From a checkpoint of a small transformer trained on Wikipedia.
Size: 11 layers, width 64.
Architecture: rotary positions, no biases in attention or MLP, untied embeddings.
Training: a variant of SOAP for these matrices, 100M tokens, 3052 steps.
Each number is 128 + 32 x the weight over its row's rms, rounded and kept within 0 to 255. Layers, rows and columns count from 0. The size above them is the row's rms in percent of the matrix's.

# layer 4 attention query, 64x64, rms 0.191, rows 0-52, columns 0-63
size [ 92 119  95 110 105 114  98 106  83 129  99  92  96  96 105  92  87  85  95  93 104 103  85 100 104 103 100 113  98  93 106  85 126  91  97  80 105  97 105  97 107  67  97  84  98  85 121  89  92  92  90 103  97]
[[135 123 121 131 147 138  89 126 158  67 137 160 133 147 173 107 113  81  84 143 117 102 134  80  33 133 119 124 131 129 110 183 103 138 124 164 114 118 119 124 141 166 107 147 133 130 162 190 102 104 147 152 101  77  94  72 176  36 185 114 120 129 152 116]
 [157 148 147 171 103 123 142 142 167 136 180 107 149 133 119 113 195 122 122 126  75 107 163 171 129  86 108 153  61 131 138 118 161  73 112 118 116 109 111 147  96 126 103 172 141 141 110  96 122 149 151 109  50 157 167 152 124 212 159 140 163 116  48 134]
 [115 141 129 179 136 171 141 123 149  85 121 211 146 111 113 102 130 124  83 138 135 113 133 145  82 141 162 134 124 135 162 121 156 122 145 172 160 108 113  94 165 172 109 170 109 155 151  95  39 102  95 171 121 147 107 104 166 112 205 113 158 188 142  75]
 [156 123 144 139 132 117 165 151 126  85 195 160 159 113 141  94 153 140  93 147 108  72 151 121 100 109 135 157 139 147 127  82 120  59 122 113 135 103 105  95  91 132 137 181  73 144 146 110 120 118 166 137  77 165 116 158 122 199 184 164 213 167 100 120]
 [139 100 121  90 113 137 108  81 158  54 130 168 103 139  89 137 118 119 119 118 108  67 160  95 127 169 190 149 145 153 143 104 102 135  99 130 175 105 121  88 171 181 132 144 151 150 112 154 110 108 127 160 156 114  99 186 132  48 164  91 138 196 171 147]
 [165 181 139 125 136 128 163 120 132 139 157  92 122 116 118  98 140 195 124  92  95 107 122  99  92  95  84 104 143 151 160 134  93 133  95 139 133 112 119 104  34 107 101 173  92 146  84 169 133 197 196 116 109 132 136 106  90 110  87 101 108  84  89 175]
 [151 148  92 149 152 104 138 139  94  37 128 151 110 122  84  97 112 138  86 141 174  70 142 150 106 174 178  98 129 105 136 126  88 155 124 156 196 141 115 123  97 144 122 129 138 124 105 159  80  86 177 179 138 113  69 169 185  75 113 126 134 147 104 106]
 [ 94  92 101 129  87 122  74  95 154 124  71  99 158 132  92  70 136 137 142 162 130 141  80 161 128 138 149  52 133 121 182  85  99 161 122 122 152 183 151 159 152 122 114 100 122  79  98 111 169 138 119 114 172 153 112 101 158  65  85 103 138  84 144  78]
 [152 135 135 128  66 130  91 207 119 112  98 125 121 165 161 168 111  90 141 117 142 124 116  74 154 144 115 187 104 124 119 101 144 158 143 158 144 149 178 165 177  91  80 133 190 129 175 193 139 119 119 169  95 133 164  80 172 146 141 106 114 175 129 167]
 [183 162 164 103  69 133 112 147 124 130 108  93 127 125 125 166 155 166 136 115 137 167 140 187 147 117 145 156 101 152 182  95 124 157  64 119  59 130 154 125 129  44 114 147 147 183  98 144  97 168  99 113 145 136 117 103 122 136  99 109  69 113 133 200]
 [125 131 132 148 154 128  90  51 125 114 125 132 155 114 107 108 139 118 101 149 153 108 140  63 109 116 129 104 135 102 140  90 183 125 146 154 184  70 133  67 140  90 142 151  86 189 162  37 182  93  99 199 151 170 118 110 132 115 120 137 134 133 139 116]
 [132 150 141 120 105 141 114 130 159 105 145 143 168 153 106 104 188 206 145 143 130 149 140 179  83 121 174 139  74  42 157 187 117  91 147 108  81 149 150 134  97 157  94 148 207 102 123 128 105 151 132  84 115 158 104  79 122 115 120 151 147 111  86 121]
 [143 171 110 126 106 112 169 132 134  84 116 121 143 110 144 123  89 139 135 116 125 148 111 136 140 125 143 131 147 121  88 157 126 161 145 153  83  89 155 150  72 169 158 187 140 241 152 123  65 133 121 121  87 122  88  95 166 101  73 146  61 142 188 145]
 [116 110 103 149 157 130  95  92 130 127 113 136 122 134 141  84 117 102  56 154 130  77 167 104 116 133 129 112 205 104 159  90 176 116 152 152 123  98 112  40 198  94 108 129  56 169 168 104 131  80 125 141 142 150 144 116 112  93 103 152 138 162 150 169]
 [172 120 177 161 148 115 163 121 104  75  91 129 127  95 105 157 107 139 141 158 156 118 107  91 160 134 159 150  96 112 125 216 159 147 122 101 102 126 117 185 112 155 179 170 135  95  49 129  85 131 106 119 140  99 132 200  88 127 139 139 154 198 120 136]
 [113  88  87 103 173 147 107 109 103 167 134 110 137 150  87  67 120 140 123 129 117 131 142  82  96 150 110 121 146 171 105 126 116  86 152  94 121 101 143  72 228  97 116 118  69 121 173 136 116 123 141 140 153 209  94  63  87 112 103 164 159 127 123 126]
 [130 159 133 146 127 143  89 173 137 185  97  82 137 154 106  87 184 107 151 123  75  67 102 133 151 118 198 174 128 130 204 100  96 159  96 100 135 103 115 134 122  76 135 141 153 103  82 169 177 163 165  99 134 135 171 124 136 145 143  67 130 142 104 135]
 [134 122 120 158 151  65  87 187 146 134 153 152 123 115 113 155 108 132  72 119 150  96 147 145 125  63 147 171  75 136 161 160 127  99 136 147 102  96 111  99 109 103  85 114 205 129  84 158 118 122 196 103 137  66 130 195  94 111 124 112 137 132 178 159]
 [135 138  93 118 159 186 161  73  77 105 196 142 140 165 146  86 135 101 126 153 114 107 188 137 105 127 103 151 180 141 228 111  85 144  84 142 160 109 117 162 141  93 156 141 112 159 118 172 160 157  95 131 115 129  82 143 144 132 167 138 134  91  84 108]
 [150 191 122  94 114  88 122 139 158 133 135  98 146 170 106 143 109 159 140 104 105  64 109 183  91  53  46 120  95 115 169 105 105 116 145 127 130  87 206 143 124  89 104 111 135 120 138 141 190 143 145  87 147 120 157 148  88 111  95 153 137  99 126 172]
 [105 129 104 100 198 117 163 101  98 168 141  92  99 167 133 116  89 175 129 134 177 150 197 123 184 190 195 130 154 148  95 149 168 137 128 149 168 111 110  49 137 154 159 135  76 142 122 129 104 149 120 141  83 130 135 144 142 177 170 131 123 158 147 139]
 [134 126 173  72 100  83 129 110 104 121 138 115 105 119 142 150 138 172 233 127 103 119 197 139 180 189 157 100 109 163 119  72 108 146  80 103 151 180 127 163  74 136 114 120 125 161 121 172  89 165 124 142 117 163 117 108 111 155 164 113 108 139 128  94]
 [ 94 126 205 164  99  95 154 127 131  77 147 154 130 113 108 137 132 143 171 170 133 132 146 104  90 135 144 228 160 124 159 182 144 116 113 171 123 192 109 133 124 173  91 143 101 106 134 146 181 120  69 119 147  66 157 107 102 110 156 150 141 152 132 168]
 [133 108  75 138 152 150  89 131 133 118 178 145 147 146 131 124 170 117  55  94 128 140 163 130  76 128 105 138 146 132 184 120 142 103 134 187 119  96 117  72 241 121 101 133  49 128 122  89 134  95 127 148  87 133 139 124 102  86 114 113 176 141 110 147]
 [106 132 123 173 104  87 148  83 124 129 102 150 126 113  68 133 196  94 111 105 213 139  95 138 129 100  46 107 138 110 114 142 119  61  69 140 159 135 121 120  97 169  68 114 161 121 101  93 191  92 108 122 135 126 166 134 141  90 130 138 111 130  88 121]
 [101 123 136 113 160  91  96 129 176 103 135 104  79 146 112 110 151 175 133 126 101 118 148 173 167 105 109 126 112 195 111 206 123 115 225 136 167 108  81  85 114 179  90 102 118 104 139 133 157 145 117  72 115  90 152 119 141  99 169  96 138 116 129  76]
 [128 149  73 134 116 129 127 104 172 156 121 118 119 184 118  62  99 181 111 123 142 133  87 159 121 108 123 142 118 129 139 137 185 166 142 245 136 107 174 155 143 114 132  65 138 127 164 169 154 176 130  84 133 102  96 182 135 135 156 133 108 151 148 172]
 [ 84 145  66  69 164 139 112 155 114 129 137 117 149 100 126 101 141 190 121 115 228 116 121 136 116 138  90 126 105  95 101 122 110 108  79 146 110  98 150 111 169 109  16 124 129 105 136 158 146 133 125 125 129 105  88 121  82  79 110 107 155 108 172 132]
 [162 123 174  59 165 145  50 149 111 136 191 146 111 111 124 138 209 129 132  84 129 110  60 151  92 142 163 122 145  92  88 113  74  59 168 135 115 118 117  91 155 115 149 140 144 113  83 103 100 139  86 134 119 133 102 145 144 157 116 184 118 132 128 122]
 [171 121 139 155  65 101 156 125  59 124  86 125 111  61 163 118 145 140  85 103 110  94  98 131 132 158 149 140 157 138 161  79 104 185 115 134 147 152 150 115 105  84 140 175 153  85 143 138  71  68  90 128 122  96 167 131 159 107  70 144  89 142 168 161]
 [111 116  98 158 104 131 123  80 170 137 142 138 116 143  82 101 143 129 157 114 130 112 104 137 155 143 101 109 190 159 129  57 171 133 130 106 151 131 110 131 123 158 205 120 157 178 163  68 169 150 157 166 157 215  68 104 125 178 117  80 136 149 138 138]
 [110 141  96 152 120 163 172 106 136 103 142 170 133 103 107 141 133 144  88  77 171 135 140 115  93  68 107  90  53 136 190 121 126 158 122 175 156 140 192  83 144 140 192 161  73 119 164 110 180 156 172 119 162 126 118 103  75 116 107 110 124 110 148 147]
 [125  98 107 151 160 142 111 107 133  62 205 150 173 126 152 108 168 154 124 174 104 104 148 125  87 139 137 120 126  95 162 121 161 146 137 165 146  59 104 117 114 143 170 110 191 135  92  89  87 100  94 162  86 133 138 138 183  87 197 156 137 177 107 124]
 [180 158 158  82  91 119 136 183 145 172 108  89 124 167 111 176  93 111 190  93 128 150  77 129 162 111 108  98 155 165  96 135  97 146 118  90 102 190 119 163  62  96 110 103 119 133  79 149 176 145 167  84 138 105 133 117  97 125  76 133 112  91 149 135]
 [125 129 176 155 139 133 130 141 145  80 201 119 149 122 128 112 158 129 146 166  60 116 163 167 128  89 130 170 127 132 170 115 157  67 165 110  95 113  98  98  96 149 157 186 104 115 145  82 154 137  76  92 100 154 143 115  79 184 185 158 149 185 128 122]
 [159 148 118 137  65  92 192 150  95 134 145 104  99 100 112 158 129 209 126  52 129 138 108 123 134 113  61 108 144 147 172 109  61 137 134  84 129 166 169 127  85  90 145 109 142 132  76 155 126 179 151 118 114 121 164 125  92 144 142 147 105  87 107 169]
 [106 144 121 170 177 131  98 130 144 112  97 195 149 123 124  78 142 167  98 124 135 172 139  73 118  93 123 162 163 144 157  70 127 108 170 138 176 119 118 111 179 110 130 138  96 148 125  81 122 104  74 149 108 131  96 151 129 143 211 130 156 155 164  43]
 [149  83 117  85  49 157 117 105 113 143 125 100  96 111 105 138 103 122 193 149 142 147 137 161  81  94 127  97 126 107 166  96 117 151 143 151 108 157 160 132  96 105 119 121 191 122 101 135 117 198 118  82 143 131  90 109 113  83  87 107  47  65 152 163]
 [115 124 147 159 163  95 159  84 149 160  84 152 134 140 136 122 107 107 128 110  95 127 125  92 108  83 105 149 175 132 161 114 153 137 141 160 175 120 113  85 107  73 172 112 111 161 109  57 144 137  79 149 190 152  92  91 101 132 209 101 178 159  80  94]
 [ 98 133 161 155 139  92 126  59 134 210 128 123 139 151 112 130  77 142 115 112 159 117 144  95 110 160 134 104 178 135 105 115 159 168 110 103 154 109  85  93 159 116 193  95  59 134 113 113 149 113  78 169 173 133  86 155 123  99 118 107 119 199 152 174]
 [159 153 126  62 139  95 163 166 120  90  83 105  80  87 122 135 170 185  97  74 140 128  90 105 206 166 103 120 112 167 134 131 136 151  88 139 149 132 109 114 145 140 170 131 101 104  89 138 136 121 109 137 120  69 129 208 152  88  92 106 108 141 180 109]
 [ 94 113 154 106 133 198 116  85  69 165 144  90 142 146 151  98  95 132 159 138 165 130 125 123 127 193 203 119 124 107 110 114 161 122 143 132 140 105 130 107 151 211 156 112 144 114 155 115 132 155  62 204 138 106  55 163 111 106 156 135 125 145 140 104]
 [146 179 154 139 163  84 140 148 143 126 162  93  93 128 136 207 181 106 128  94  93 115 127 119 158 122 127 169 114 161 128 211 136  93 115 104 108 127 127  62 138  72 166 171 120 112 148 105  94 123 164  58 119 130 159 109 134 176  64 119 117 124 152 149]
 [134  70 132 133 132 168 105 126 112  99 185 125 200 107 147 105 120  66 127 179 110 134 184 156 104 135 101 117 152 123 176  74  91  63 112 112 102 115 159 117 144 121 108 140 146 159 165 102 128  83 206 129 105 174 124  99  82 170 156 148 125 149 103 162]
 [ 97 122 140 140 109 172 188  87 158 146 194 116 136 155 156 152 108 165 153 139  80  55 123 128 165 180 187 114  53 146 166 180 151 111 171  95 144 108 135 106  93 112 179 127 136 110 112 116 108 152 143 103 201 105 113 157 147 149 128 105 112 145 127 128]
 [153 117 166 110 142 107 186 173 148  91 134  82 100 144 133 151 143 119 128 136 101 148 110 123 114  87 104 158  94 140 147 159  54  85  98 177 158 123 142 137 128  95 148 140  97  90 133 152 111 153 200  18 137 149 181 140  92 125  73 133 125 134 117 157]
 [108 105 135 172 155 110 103 145 141 170 150 125 134 133 119  87  92  73 105 165 194 127 118  90  74 162 180 121 182  82  85 140 157 120  95 174 179 183  86 117 133 176 111 126 118 118 119  82 163 116 178 128 100 121 137 143 100 173 144 124  91 139 177  85]
 [184 163 151 143 114 127 160 119 128 112 115 106 176 128 106 169 111 142 114 154  80 166 143 139  87  27  90 142  83 140 127  82 109 129 156 106 111 137 154 196 136  59 143 136 158  98  89 129  95 119 140 140 111 107 213 132 101 175 130 125 139 135 101 164]
 [ 78 146 128  49 113 169  97 158 154 124 141 119 105 130 104 134  80  84 135 138 182 151 125  84 120 125 155  87 179 141 105  98 135 181 190 165  94 111 110 127 145 165 102  97  70 165 137 125 179  96  90 160 171 178 108  98  96 113  88 117 128 111 159 129]
 [191  99 110 106 190  96  90 144 102 170 108 151 114 118 152 103  83 111 113  90 148 151 114 106 109 158 104 113 120 144  88 135  90 149 135  99 158 142 111 134 235 151  70 115  96  82 122 141 127 131 110 199 179  82 119 141 139  96 124  81 117 130  90 104]
 [118  71 128 152 123 107 154  97 127  81 131 127  69 172 110 133 154 136  75  98 126 112 200 111 121  82  67 132 134 154 183 156 119  85 145  92 156 146 106 122 114 149 114 133 105 137 219 147 125  88 122 149 129 160 155  78 140  59 129 138 175 105 157 101]
 [137 118 156 115  67 130 128 100 109  91  73  68  53 121 116  97 163 132 127 127  78  99 148 124 151  95 104 122 125 109 162 104 137 209 116  90 132 117 107 175  59 161 144 137  80 128 133 174 164 146  80 133 145 179 172 101 165 105 133 102 158 152 117 122]
 [ 64 111 152   0 146 151 120 116 130 136 140  93  77 118 124 121 100 135 167 136 148 131 108 103 167 158 187 102 112 136 140 120  82 162 148  92 168 140  66 119 107 114 115 129 146 151 108 145 155 130 138 146 139  64 103 125 129  72 127  90  97 122 164 125]]
# layer 4 attention key, 64x64, rms 0.199, rows 0-51, columns 0-63
size [ 88  84  74 101  97 104  99  99 102 109 109 140  94 106  82 115  95 136 104  72  85 103  87  97 115 104  87 106 103  93 102  94 112  96  88  85 105  95 112 102 125  78  79  61 100  82 113  75  88  84  85 126]
[[168 116 141  80 156 198 104 165 117 131  84 134 111 126 129 162  91 138 150  91 101 172 123  83  86 181 123 140  92 146 141 171 142 138 179  91  68 116 205 135 118  84 119 139 133 108 145 150 127 188 159  98 125 129 145 178  50 168 123 139 124 125 128 118]
 [106  90 102  95 112 154 155  50 117 166 163 121 158 142 138  99  79 174 164 100 171 152  93  92 120 130 138 127 126 161 146 175 169 166 161 136 156  96 147 123 168 183 144  84 107 112 139 145  61 120  66 107 175 141 147  85 174 106 131 130 186 121 123 134]
 [ 84 109  98 123 164 155 128 111 133 146 139 184 164 110 146 168 114 123 120  89 119 167 140  61 131 130 165 146 127 151  90 184 137 120 120  95 102 143 167 183 141 163 100 105 119 172 116 159  68 123 160 125 115 131 184 162 172 141  72  57 104  65  91 136]
 [ 93 116 130  91 101 161 104  50  79 157 140  67 130 110 117 139 110 108 144 128 124 110 165 120 161 189 151 101 197 104  92 138 141 147 128 159 149  94 108 144 160 145 224 135  94 146 165 123 120 118 108 201  85 155 111 104 146  81 100 164 134 131 120 123]
 [104 118 155 103 176 169  92  88 121 126 135 180 132 115 136 191 139  95 126 119 116 125 181 139 154 218 120 134 182 117  89 161 145 157 104 128  96  82 168 181 140 145  93 120 142 125 148 156 110  89 116 148 102 204  86 112  87 123 160 125 128  77  84 112]
 [ 76 155 142 144 106 102 144 165 153  72 131  75 116 119 124 165 113  96 147 206 133 142 180 110 160 128 138 131 153 154  70 176 163 149 138  77 127 165 140 191 175 141 152  73 165 136 137 126 140 128  95 102 134  85 151  81 115 124  80 105 142 169 141  75]
 [ 93 104 160 120 130 171  99 143  69 113 149 154  67 126 162 147 131 113 167 110 141 133 174 102  97 136 153 117 197 140  51 111 104 123 141  56 102 100 128 141 138 171 147 140 103 148 167 153  90  96 113 194  65 150 159 105 140 135  99 113  78  99 131  93]
 [122 172 179 135 159 143 192 140 103 137  67 153 108 127 145 128 205 120 122 173 166 147 123 139  92 120 119 126 101 134 169  81 149  91 157 106 102 108 159 162 123 199 123 132 172  91 132 161 112 124  96  98 164 149 145 155 152 124 155 109  75 138 192 194]
 [133 142  84 135 133 100 118 141 152 182  71 172 146 124 131  77 102 190  97  87  93 139 110 168 123  67  50 145  68 112 114 176 124 134 112 184 160 169 148 114 111 119 117 172 121 155  87 159 140 144 176 108 161  93 136 139  83 125 144 123  92 143 152 156]
 [114 151 146 105  94 173 167 105 132 161 174 142 181 138 102 117  88 115  85  61 158  83  89 158  73 133  94 121 111  81 179 170 125 159 129 154 118  97  86 125  60 157 144  88 136 108 172 138 143 150 116  94 183 129 111  96 140 129 180  92 152 166 127 138]
 [164 161  69  67 110 177  84 140 168 110 191  99 199 111  92 151 161 106  81 137  86 137 141 104 142 121  92 116 173 110 167 176 144 131 103 134 112 141 129 111 136  86 159 126 146 109 143 184 137 146 103  71 149 137 137 117 121 168 107  94  89 132 100 189]
 [126 115 181 144  78 120 163 104 116 117  88  74 116 115 111 131 177  51 178 169 145 124 134 174 116 142 167  99 150  46 133 155 128 161 115 155 131 129 107 132  76 123 132  95 186 134 191 126 146  80  99 115 180 183 163 134 153 122 115 129 137 109 162 124]
 [111  82 125 100  97 116 143 100 102  99 149 144 108 117 147 220  97 108 157 102 127 173 193 146  68 157 150 122 139  89 106 115 108 158 155  83 128 162 112 102  95 132 202 105  83 134 178 155 138  89  83 132 122 115 141  86 137 110 115  88  81 103  79 147]
 [204 131 115  64 106 139 120 121 153  66 128 132 169 139 113  94 143 112  55 110 148  82  89 188 100 160  73 101 132 111 146  97 137 155  65 136 115 135 165  97 165  85 117 131 101 126 163 102 149 112 119  88 140  96 124 115 144 119 158 133 134 178 135 199]
 [130 144 118 169 139 153 107 130 144 110 132 173  59 123 150 171 126  95 123 137  85 134 217  72 130  95 147 189 151 106 146 140 145 142 154 105  55  85 125 103  68 168  86 172 120  87 111 181 124 119 105 137 126 111 121 119 137 153 123 163 139  63 104 101]
 [180 118 199  84  94 122 157 114 125 142 125  92 142 178 124  79 129 116 114 101 125  86 106 155 164 193 145  82 129 120 138 119  70  89 129 158 127 123 138 124 157 119  87 117 145 169 177  75 187  69 132 106 101 131 134 124 143  73 140 174 138 166 188 127]
 [ 98 162 188 137 120  89 115 142 171 121 156 151 160 151 116 126  84 173 116 110 111 114 116 134  90 137  76 179 168 121 145 200  83 150 184 141 123  98 169 151 156 149 153 113 114 132  60 138  93 227 152 138 172 142 133 132 131  94 173 127 139 147 111 136]
 [ 89  86 101 145 110 133 125  90 203 115 114 197 101 122 156 117  61 166 119  95 117 170 116  91 114 130 135 187 133 116  81 212 136 157 164  90 112  90 142 139 170 152 171 143 126 113  88 155  79 191 113 157 116 123 122 130 135 167 143 115 159 125 130 113]
 [106 199 136  84 112 144 111 137  93 141 168  86 115 169 117  98 195 137 160  95 180  70 125 151 152 136 129  97 169 101 186 107  90 123 130 112 135 145 131  92 168  68 129 123  99 146 137 118 167 118 192 150  85 169 102  78 118 142 150 113  86 170 139 153]
 [103 153  87 110 130  96 185 134 175 182 139 135 193 116 129  79  80 136 157 143 118 123 129 128 109 169 137 183 140 134 116 170 176  75 121 105 167 100 189 159 174 139 157 102  75  89  78 124 101 164 157 166 152 152  93 156 115 156 149 110 118 113 107 170]
 [110 118 139 142 163 141 101 170 102 113 159 149  95 160 105 113 162 103 128  99 114 105 109 154 121 166 187 113  73 174 118 150  93 165 137 146 105 124 149 123 141 132 117 146 131 138 186 115 200  78  74 118 104  52 113 116 100 136 127 153  87 127 224  79]
 [132 102 115  70 127 102 122  86 123 103 135 103 156 203 175 125 132 124 147 155  92 103 157  92 133 127 106 109 120 113 124 146  69 110 181  84 113 102 131 184 153 157 165 138 151 151 172 148  47 128 178 102  75 131 173  86 150 133  98 162 149 111 126  67]
 [153 129 135 156 118 129 115 128  71  87  97  85 119 121  75 128 131 154 146 169 138 103 132 103 161 152 108  68 132 115 175 193 138 198  91  43  96 110 156 154  59  99 158 108 103 103 178  94 127 168 131 131  98 123 128 111 162 101  87 125 151 129 166 110]
 [124 113 140 107 124 134  80  90 151 103 184 146  98 134 124 100 107 109  94  59 184 109 111 127 141 136  68 145  83 192 150 172 144  89  66  94  88 118  87  78 141 104 103 117 111 168 113 124 181 104 110 126 149  95  86 147 132  94 188  92 139 131 138 167]
 [ 88 136  67 110 110 186 128 139  97 170 134 173 120 104 110 138 133 149 143 182 144 112  82  72 142  97  96 138 158 142 151 112 152 100 128  76 137 167 176 138 131 101 118 100 122  59 110 155 105 173 137 142 184 162 128 132 134 145  63 156 156  82  52 133]
 [149  90 181 126 159 158 154 117 124  88  85 150  78 120  95 122 117 159 188 172 103 155 123 178 148 209 144 106  57 191 102 178 121  86 148 146 127 149 150 142 155 135 109 105 126 120 108  98 161  99 115 153 113  64 147 147 148  87 148 100 140 122 175 108]
 [135 181 130 166 123  94 132 140 134 203 138 104 130 125  86 121  89 158 137 111 164 141 106 168  99 156 159 114 105 196 122 135 141 176  93 154 147 160 172 128 133 102 149 128 119 104  95 188 212 148 115 147 130  81  53 112 117 157 111 121  85 160 165 169]
 [125  47 135 113  69  84 121 159  99 128 171  83 172 109 105 136 101 143  95 143 168 105  73  77 149 146 182 116 174 162 141 184 143  93  97 117  85 138 133  91 136 130 150 109 179  91 110 100 144 127  85 124 112 154 132  91 142 148 145 144 120 107 201  96]
 [147 105 126 119  95 155 128 100 155 159 137 154 152 135 183  65 139 111 110 128  72  86  99 143 130 151 149 134 138 133  81 154  86  83  90 180 123  77  85 104 162 102  91 123 146 144  50 161 140  68 157 167 153 170 169 190 115 151 159 103 149 138 122 112]
 [160 175 133 106 126 157 105 136  47 115 145 112 138 121 121 164 122 127  92  90 111  93 140 151  39  67 151 138 217 131 162  92 150 200 132 150 145 140 157 139  73 149 168 121  96 114 111 143 113 164 153 104 166 148 167 147 119 106 116 123 121 160 105 160]
 [ 78  89 129 137 206 101 185 146 138 197 134 127 212 130 134 169 125 146 141 154 136 157 122  99 128 103 127 153 121 147 105 126 119 133 196 116 151 136 111 176 155  92 149 128 109 152 142 181 113 191 152 141 134 174 110 135 104 121  99 152 130 145  41 107]
 [112 199 135 125 160 131 105 157 110 173 173 149 180 113  46  95 128 136 126 140 137 172 144 118 119 155 170 153 136 177 129 128 220 136 132 117 138 145  90 131  85  89 135 110 145 141 147 122 181 166  92 149 155 117  72 141 102 149 155 145  50 144 125 117]
 [110 158 139 137 108 139 135 137 150 146 161 163 109 104  82 125  72 133 158 122  83 163 173  82 162 139 181 140  79  59 145 160  93 111 141 124 142 142 114 113 160 134 109 154  54 127 140 170  86  89 162 133 150 196 135 159 168 159  91  67 144 166 101 114]
 [116 122 139 115 121 120 153 123  75 115  49  77  84 102 112 138 140 123 115 208 102  89 116 182 132 117 118  98 141 159 129  19 148 147 159 137 132 154  99  91 100 123 155 113 172 118 119 107 125 128  99 108 160 139 115 111  61 115 171 183 139 156 131  96]
 [ 90 145 108 137 137 170 130  56 126 136 124 113 164  91  84 117  92  99 176 106 134 143 129 125 118 167 175 109 172  98 138 153 114 160 127 135 163 127 105 146 107 163 132 111 118 171 191 159 117  97 143 170 116 164  91  71 239 105 104 141 149 137 110  79]
 [ 81 158 127 139  95 115 153 130 114  70 111  94 127 170 103 120 165  80 125 154 108  47 205 220 130 129 165  96 166  97 150  89 103 156 149 136 167 145  89 117 135 142 127 113 118 128 142  89 149 115 133 168 151 135 164 174 116  89 121 139 103 141 149  68]
 [105 160  77  72 154 126 136  99 133 151 183 108 109 119 114 120 112  94 156  50 117 159 197 133 162 114 169 137 124 201  87 187 101 102 149 104 119  99  96 119 122 168 147 129  87 173 103 182 107 123 163 112 103 147 129 134 182 131  93  86  98 112 107 143]
 [133 161 118 162 126 117 100 137 173 128 148  56 136 143 140 130 131 120 104 154 115 153 138 120 118 125 134 110 136 121 181 152 114 178 118 117 188 147  85 123 123  67  96 144 213 131 152 148 142 121 150  81 153  79 204 112 184 164 170  86 164 175 137  81]
 [160 155  91  95 100 176  77 109 214 113 132  73 210 167 126 121 129 127 162 131 114 132 124 196 139 145 178 130 134  89 146 195 105 135  87 133 114 100 163 143 124 144 163 121 121 127 159 149 147 193 125 155 118 165 110 167 163 132 120  81 140 106 106 126]
 [150 126  80 139 135 144 113 149 173 176 157 177 195 186 153 130  94 146 120 117  97 167 141 112 151 154 114 183 133 145 157 176 158 102 139 126 128 112 223 131 168  98 140 158  70  99 126 143 150 158 138 163 119 192 131 124 139 187  93 133 109  94 104 149]
 [140 123 140 104 145 105 118 172  87 151 138 140 119 132 135 160 126 163 137 143 138  85 131  82 103 122 147 171 183 248  97 119 177 100 180  77  87  95 190 164 141 167 138 108 125 100  77 153 112 143 110 133 100 138 114 144  87 129 177 119 120  89 131 102]
 [117  92  85 195 166 131  89 120 135 168 169 164 119 156 157 150 122 127 150  67 143 136 144 130 128 135 109 148 125 107 129 171 153 121 144 178 111  96 109 121 102 136 194 110 110 166 141 202 118 159 180 179 153 159 129 142 159 101 142 110  79  90  40 143]
 [116 118 222  52 161 149 162 152 115  78 121 114 150 152 135 104  71 146 107 137  74 130 147 124  67 187 159 144 134 134 142 150 139 131 111 109 163  89 121 195 149 101  98 100 134 142 150 115 164 101 106 144 148 102 114 131  83 118 167 174 163 184 124 112]
 [ 50 163 123 124 128  94 176 126 142 124  92 156 177 100 135 109 162 110  85 120 130 139 116 100 155 116 145 104 127  94 142  88 116 165  73 209 184 129 108 157 105  53 129 134 132 121 125 123 145 170 163 112 155 126 122 147 111 115 157 187  80 159 125 199]
 [116 118 123 173 205 149 171 103 167 113  74 145 132 156 174 145 102 149 123 124  62 146 168 169 132 155 129 193 144  75 132 158 170 178 188 173 118  77 136 149  74 108 139 126 174 157 125 151 110 127 161 125 160 133 117 100 111 147 158 140  97 136  84 139]
 [ 78 210 192  76 134  99 184 112 128 123 125  60 132 162 130  92 115 127 176 146 109  90 157 161 124 148 115 121 159 175 136 115 122 116 125 107 152 120 143 203 147 100 133  50 143 128 153 112 180 116  87 116 130 114 121 160 118 177 157 142 112 153 168 123]
 [ 70 127 127 164 106 108  88 147 105 116 106 116 123 138 143 130 148 103  68 143 132 156 113  80 105  89  64  90 165 109 142  72 112 175  97  92 131 193 138 138 157  90 127 172 105  79 113  76  89  89  86  86 146 116 148 153 124 110  76 149 101 110 167  81]
 [ 65 226 101  97 157 146 180 124 156 159 128 127 140 141 129  53  99 118 168  84 149 103 133 139 114  86  98 151  97 129 168 109 112  99 101  96 188 136 143 168 116 125 107  91 106 109 150 153 148 148 182 100 159 130 121 102 123 127 163 128 130 162 180 183]
 [180  77 107 177 129 135  74 128 173 141 132 125 126 101 144 156 168 191  91 136 144 125  86 108 171 174 132 114 130 119  45 122 173 101 107 124  88 130 107  88 149 141 141 142 140 183 138 114 104 134  62 128  96 115 137  98 159 153  79  66 111 179 133 101]
 [159 124 131 172  96 140  58 142  64 134 111 128 123  97  99 169 154  89  85 148 177 117 119 151 174 182 152  90  95 129 104 109 172 121 137 172  98 146 132  74  89 172  88 185 138 101 102  90 189  99  90 149 117 126 111 166 127 113 136 142 129 116 173  90]
 [152 122 190  64 149 167 148  98 124  94 124 163 141 199 135 139  71 170 174 147 146 121 136 102 163 105 102 113 116 135 139 151 124 120 195  49  94 168 138 159 193 173 139  96  98 167 157  93 114 130 135 134  97  95 127 153 158 120 139 140 178 108 136 118]
 [208 138 146 184 146 161  69 154 119 133 153 159 104  95  89 225 138 143 123 117 147 148 139 114 169 146 135 128 151 149 145 135 156 162 173 117  89 135 165 118 135 169 136 165 121 106  98 197  98 150 113 134 148 131 149 158 182 128  68  82 125 126  80 115]]